From a checkpoint of a small transformer trained on Wikipedia.
Size: 3 heads of 32, MLP 256 GeGLU.
Architecture: RMSNorm before and after each block, rotary positions, no biases in attention or MLP, tied embeddings, capped logits.
Training: a variant of Adam for these matrices, 122M tokens, 7435 steps.
Each number is 128 + 32 x the weight over its row's rms, rounded and kept within 0 to 255. Layers, rows and columns count from 0. Numbers have three digits each. The size before them is the row's rms in percent of the matrix's.

# up: layer 3 MLP up, 256x96, rms 0.0886, rows 155-194, columns 48-95
# down: layer 3 MLP down (transposed), 256x96, rms 0.0837, rows 155-194, columns 48-95
# gate: layer 3 MLP gate, 256x96, rms 0.0884, rows 156-195, columns 48-95
up155 093:093094093117091138158166165131141123143176095090135127146116146124061090113203155102185170077080116139124200111177102120112123153099167096141180
down155 100:126114165194100080086158155128063136151075167158092128113159141127090155163090104099117170109135116108117090122089068162117167123100131128163092
gate156 095:143123114178123084188128082100147146175151163078140085102118107159115108149130138148172122127050123136144078125104109056117138110136071147155131
up156 102:102179173185132108084112090114106140114130179065101140120123170154145146116087183117145133133100102079077088147096146135072081111128078145145189
down156 096:092099101102163120071127169172095051121129158088155149137136132175114160137153098128109109081174135134113207112144129186162163147159160119158130
gate157 106:123106061081128113163175140096134105129077122157100094106146143162118140084096117128127146097131142179167113138081090136147145120076175198097097
up157 103:187128139136104200190158164122157175120108200141168141138127110120074136130127149124120089104074161145162126053156086120157170117129082131179153
down157 106:080119118111096123170128116086096195176143115060156109078051129141139113131164072149132104199125115122135166106125072096104109117157091137137092
gate158 099:181061157176167166145173109074082123140106172134166126191084175145153115144098159097153127065139137146146062152125137122103158069147109129131145
up158 100:123137145148071097115073133179065130089123121138150118135176145147167073098121135146097159110137069094161105209175133181098156155175143135119118
down158 100:126102090135171092164131111115146093089084138163144164130046138079117147077099152142161143164097134140145149153144157164155183067120122138120123
gate159 104:094119165099107102127092122111153169167134140110096151090114112131094116027159122081126125115042131184074077059117099110132164154150103107154139
up159 094:121091124077113153088140176113073136136134139171135126158155150099046097133139123086095084128155124113074167106116136139100202102144077128125141
down159 099:153126190093165106137158136130179088089123159098166091146122093159112100113150149142167122120136152189204102128126084119063093121140134168133121
gate160 102:144065080130076145099140135193151118142160110110113135154154080142143121074165087090139110125104118162132077137141164150116098170103098116100092
up160 104:169112068203132157104183124132076127129132097153151108115114110099077139158071170114098116094065117099079155156092149122144123132070152164034149
down160 103:137123066148124091139149042122112173148182175130134078147084142148196159089108107103114067108118136131109112146136131128101123189072141096133189
gate161 109:120121141154127125165192155071149172116143103152128069144121112135098167156092098194160100128092101090129160099153132133047129131158164176151097
up161 105:150156155119055151086087131081193127143107098073156146153118086097139136131120186125112122111134142117126089138089140140079134090138107143138136
down161 107:166073181136102125109126140047116088143089099046105154126143140098116057074107081120104117113113119136158196083153149068154117125151110144110121
gate162 101:163110148129086132150074139105109154152056139105163125170094100072071086141136089155116150129075104150134160172094152097140167155117180163123133
up162 105:138139104117100107124153115127122083095076150127147129149129098116072179119069124105126090198097103193091158141102157139150121087128137089146114
down162 092:112140134137159132087082142163094135056091086091104126142106113110116142122021164128148063114103080099104101117097141133139123116077052062153109
gate163 102:172073159113098172109145153146180180117104116101153152139138144116106095101114131143124135122156171104136122149104169087077204079127159100105146
up163 098:142114087108126145195144141107177085084141137131134096115148063137113140140168134086106130120110103112146101135069096169184079167143123173117080
down163 098:114076111125139118153099135113168142126122114069162114098089148164073121142098111143091160092150107115165091124172140203061176122176152127075090
gate164 096:159113142145163114142090130111118226088116102112178145096143179132140168145114121189080053149129127111119148106172147095132175131126125144101147
up164 097:105092123072222125132093109161086184108130121158122128134136211152083159162102121166113098130155071090166121110072138152120161089161097130115148
down164 095:088142124113179153122132104155141101132163142163131098143186111090101156146121091131166140181143158162134118186093090137136122118173095087117194
gate165 089:109126099105099133167105131091166131165067107130132132149111161128075101153115115074109158089081154140104198098090098118098158146072093061069089
up165 102:120063152081089153120103206075066129062090142118160106135089098129176094103122157101103060127135104097118131166137147180114109177104102118147149
down165 109:145159205117137174159140153151155075175077123121123115102084101131088153156140162126114117091114162108135165089140091157115150114137109055181114
gate166 101:129140111098138131167149086130150069148155102112156114083163139037134136139146105102125226127067170113105128189148175127115081114163133158150168
up166 098:155110138102184148126100127122194135067137095093158145099097148158164107193138123118160137120152158104117147112108093136048119148177124081129152
down166 102:109101089181135085120143146114103141144110109129093107175101112175135159119127180135104125152110091145123116133123171205126146123070117104063109
gate167 105:105143110127147140179129044115093139096110147149095103122160136143131097103104093105115142114109128141092154090101080181075141132128112140112150
up167 102:107164103083085115158147117105098124138107108118097101125114135126140169079132165059063139093118117124085151132110143154126176172084103150105124
down167 107:133179154145073122112168133164158118161078119100136149110093213123155138107169092125142156110125104140180121150086193142172097086082094143112178
gate168 099:092083066186174138140079133098174100088069116153151138115155108088181072132150090044128127152085118168141101141108140058151207148155124150068121
up168 095:196136129124146129137145175091122170073132132103130119110097134159114122152108162150167142116157111076110134101179142153143130076154180151192116
down168 100:151166214123144093167152097113148154149140059132163138096131073183146115131094121130146094135169124151171140184122125122122112161148133129131099
gate169 106:123073112149114108175164132130112122071124152155107134120177128130148120141111141108159103091090135154164134218111160117131103170097159092066149
up169 111:117133148089159139122111143117028090086110195081058087162131101120134144127161091169118119098120164133139132142185116131121125141174133177082087
down169 114:109158088155145161139157114116104095081123071156164124120150180121138090166118159130149118170119155163163133131053055145121159104100125149166112
gate170 090:052152113166070054164173151096096102112159132112082099162142146131114138100152156183162081088145109097138158081126126123138096132149083132149181
up170 093:118065149114095102148113132132111125078095146146165087164103107079142108105151126137139085135108109144108156129107144105102187167171097154132142
down170 093:138107137155117122148100136149183100135102146148121166145163149177172135077152104174130097162121172159100145090120131158169100113114189112139129
gate171 097:166142046174145085088132114103159154151081118149144147177121170112108154136181139118071138167089148194172097144122133106184101076127068175148197
up171 091:052138071117139106157100186105109065129163191165091132124132095108143094140177118108153161161153113157116107147130127145119109144101144132117167
down171 087:138153154166136113166122079091129210139100126113128119131117156161142164133158097168078179178093145150180171143140179104146156133106094087162131
gate172 102:116129102162138192135139139113085110158129111137100115104164171156131087138155195141162128069095195121111067155102102121171173171127057085119165
up172 097:070104098134168072134113135136156183130075147113091118146158118117129197122124113141166069090153189144109174137133152125145095115140149153087182
down172 100:103102098116057156178159133160135144120135124155112143105159098107164126146136119167167144145108186195157079128084041105129132146119151155093128
gate173 110:133126127075122130147093076130178098132100113065191147133137125097084124109087109113122113122091117126140146198111158101116177128102169124120146
up173 111:108112128102156148140158124103131125160154123104096083076067083122194152126148160129146131179143127096149129077157107177123041142143136200152118
down173 097:184089136088168136157080084111126080206171136090160134105105098101098120087186112133130119161153173145123140118185126118149096116132093160137169
gate174 098:160085145177135175144162168074108189155097088111126188122152129084130130145084140136128123080108105091144100101112198156117112097097137147135157
up174 110:191141142129189122109168113115113147077128079124140145157131122100129099158103137118132110098135088081121172057138167155137103178096141126120229
down174 110:168165147156123156086103150153185094161167146144109124121136141136135118116157134060122155128083114134123115022174126123147140104103148086135110
gate175 100:163075071167133115174072147092081133092082106133081117116128191193180160116111130094123113185113093131155149109121158140117187094116187138113102
up175 102:078131094161044107133092141132118110144103118100162142084181097092142146126089116215111124171132180171171121192169076112054108186144169122142108
down175 107:111103128174145114114163096135110045161109095135119100123162169137121154052159168200048092096122146109137097144159120161103186125113157117104149
gate176 101:166090192090122127159095175156155146140119180157148100104080155158137096131150100149137123084124093149146138144088080142114195118183111117062173
up176 109:149150170110062105118091142115137210133153116093201128174142120141148114112145133140132159150142070133119114101165129115145134093135190156180129
down176 105:075153115145167097099152063132118120153114104173091132172150206089156181116073107100136084101099112163105148156093166113189146156148113124161074
gate177 104:117078085150158170165134165100139107107103043187159117115149176133189184133091097147163071096156068097149124102117101126072126163174124167135146
up177 091:171123082105134157150114133169089108101133130078106099178169136182165116129142137164169133090148157141193117094128125184094166157138149134138167
down177 091:099169148084076126078155139076060051124145077167101134134118141070131137103091122117097118164181129044124137120129093126182141139121193104158121
gate178 109:128130119190149100191098129107106144150146132078148097138170101094145137144143156178095122153119107152153119106157121143089111101168056203110055
up178 102:156154061137191142137129135129139095121152152147050135161136080141144119154089118217178083141133148139102132144066094131079123187170134103100082
down178 105:169148103167152152128160159110190074099088154131133139148159175166207113106121101150139101165137149177126122171123186134135166127096183151144131
gate179 094:198135092131118186156134150021139134162104133168118152092118154131145121137087069196119145149055139134141113183152185150106135112139133171093116
up179 099:128098098118135076187165108155139144091094102099132043108195141094112134134179153152162135088100109172129134156118094122126102123140092173160144
down179 102:181119138105115156159128147103126142116076143090187153110151117120154083137161164162147146162111119179061126137125100106143098141109134161125118
gate180 092:104145111160124096094099149160163166121084122104156191127102202101118149129095128141137103137082115166121105173116166032130153125141097088160129
up180 081:082111153124161129156135103104100137141110124137123145074178167145111208081113130175197159136100104126162103141150133156153170126042117120141087
down180 089:161097162113102070157150111173158173077174153123103094129133086128130117121156115098130121167132139112133120164149171127125103117167079121065180
gate181 097:149147111138164142156147035104190122160135067137072080106107132103133113174174089130149126157111113161169099173082111177138127145135090107117109
up181 092:124117088033144119132135125131076152142170135139139093191096140129071121127153133181091159129141123175095173108166152154113169167120169069079118
down181 095:092180118159138077205101128122138114111099105103088051132131104129129124158097137098169123126105119169065123105138181158092159143122115121168155
gate182 102:158141118124044170157125117151106093133156156114173094121113131166147163125088089119134189110078103101188123129126104076117118092112159094103129
up182 097:130116131115174140119177107137109137172132133096082136152143113110049158102092139099145112135045105183114145146071099110138128137123094151150101
down182 101:131156107166081093166137163167110083142154126140159165108104120122132128137178078198152185129138176067149132156124104175105174108115142123080162
gate183 108:112072135074138177177139136174150123123157148117131087100116109142164131168094113070200054098079117132077153097135091095118120068088152102129122
up183 109:097109102161125089147143085119104124167108131152130112113201145137157100140132130092083109091200161104122108127168078139122172187120066086103117
down183 109:129074050095094121146156075190156100143148131130101096091113100178093078131129145118147108089135138152113102104158113181140168191137159140080125
gate184 093:135131097125198154133126092141168123120137140116154095105094111173036161132162145117125149153111148140118076164124166084106193101103136136132150
up184 094:160174057143170138140106110072162138165169060152143159134100168157088137125139147121115096193165123167114079180146154103163146078094154108113130
down184 084:133129151137115192060154138102067118139126089155107143161181158111142128164145132150122146113084153170165192083160122197125114138166074123169148
gate185 096:088127153135175130137162113176098142167089170101113145177128112125149135198119120148143095092125160160126121184059151126108084145063124139119061
up185 118:161118102110156108123179115102117111097090100140099109147142111104153127087085147097101142167103146126089084124172153139163140164097093117117127
down185 107:150107147176092111086123144117169170101156147119091146096142207136106100080142109121170160090148201145140044123133104126183141137177137092157082
gate186 102:087167090088199070142106159135126143072085127162121128136163149112101106150123069117134194136128138179139184154123158122119091110130140118140054
up186 104:094121135077109153158131139174150159081160108153140181097157134057093125166163087127140152142168066093070153121164119153131146099116159185118117
down186 094:127116192081110176074157055154135088162102111135110091122142174139116144132162155110182199137099106083156105104117120150135134138145144101136120
gate187 099:074119154105185166077152170171161113098101091113151144065106111128097094111097103059143105121122166093115203084110173115109146098141130121123157
up187 089:154180150151165155094187137146125177157120100139151120151130088088148113112174110118124123161115144130127111157125098104068130201155162120131161
down187 093:114174132135109123105109083068170117136085143181091148140191195081125132165132169166162127147125149157104138101070146055132114130121133189137138
gate188 099:105147051128116109185153099129078124181106141096148122135129227116116093129178192160104131138145166182125115184136114136152143111153120104070171
up188 101:128135170123092136103136105104103188105135056150129142110111112097123169082112104094164136161101086103094144145164096132115086118128169133121122
down188 110:147100098115126155142159163130167101111137089153220062093148157133085079123101087108139113146152120167154177137171165108136066141157160082133151
gate189 095:169135137100119150126091133144105206114107086101173167110060120129102139071166149150160167165135187131115087172197114116149140169118095174142106
up189 088:176161086176113150121113100180082089194130138086107122130149156122138031131092103129181114130118090163128100084126093156126101144131095113075133
down189 088:126130148085159145156139123124143091146092120168139093107173139130098174133130114156112154130123110103135164122153221174160136120133136143159175
gate190 104:145146108163192101147152151124148117116059061131103142097148128160115143154084173142068108116107137148082104162133140147174180109114189173139135
up190 094:112179158150138100087111151134200090050107060115037132164123134121170171125117105098149136106145141133071118088175126136119141150132156146119131
down190 095:109114101106144138158095126124082094091152054115106153106152183079128164127074097097110110088190129106154185089156059131151113061130148104156099
gate191 111:151106060056112091153141138109098142111160107119134102119122065125111090145180166154068128092052143141155141133145106175107140106114164171133077
up191 115:156170120102113176145067123175159111155097131117160136115069153177116103053135079142173100101201164125127090102111106055111114076173139089081147
down191 117:155145097095089089092079152089165112105134106101130121094114156120158150076120102122078138040127146155137177149147134149116111074136145111101025
gate192 101:142115128156121156133193175103134130088129122208142138073154108157202156168128083125131142154112153093118122187139125139131155116076153157112140
up192 102:163127110196114110135176142064116130142187126108130126155140168087130159143129117180196171105097152095075064121183115142166104160135135158085170
down192 104:149148099174161079119095170133103139114061136110100169086051102172113101116111121130189116112111171134177147068123101129083123161168104102184131
gate193 092:170097077159080122120115187113086166120143155145102038100087062156162172078151116129108145122109172130152139154086163144105097157109186175121130
up193 101:103135124146157151081160132097111198116147136145115161122135166161141145174119059198168139087134158082135097125123150082137108126092120134095148
down193 097:134132089128186079166107044153081136110149163168133091176098157139133151138115113087055122153105142158121191145088147142105109087114089146129108
gate194 101:155132124094082130118151124146095191080106075102090154100134197132054135062112185140101136125111116138140069138128175113123137135035156126105131
up194 098:140152062151072076108150102121106156182127074092101182132115145193123156123123115140110121153141121140119062135132125056066190145116154127151104
down194 088:106081130182133138030149121093149136153050136122151104192133085110155129158161126154152088175135165105125148139121147175077141116096103108139124
gate195 097:141142161176142073146180141115104184166077099163100103099091073178057160145122090143125123104131140099095117117174108135138156077134161086106109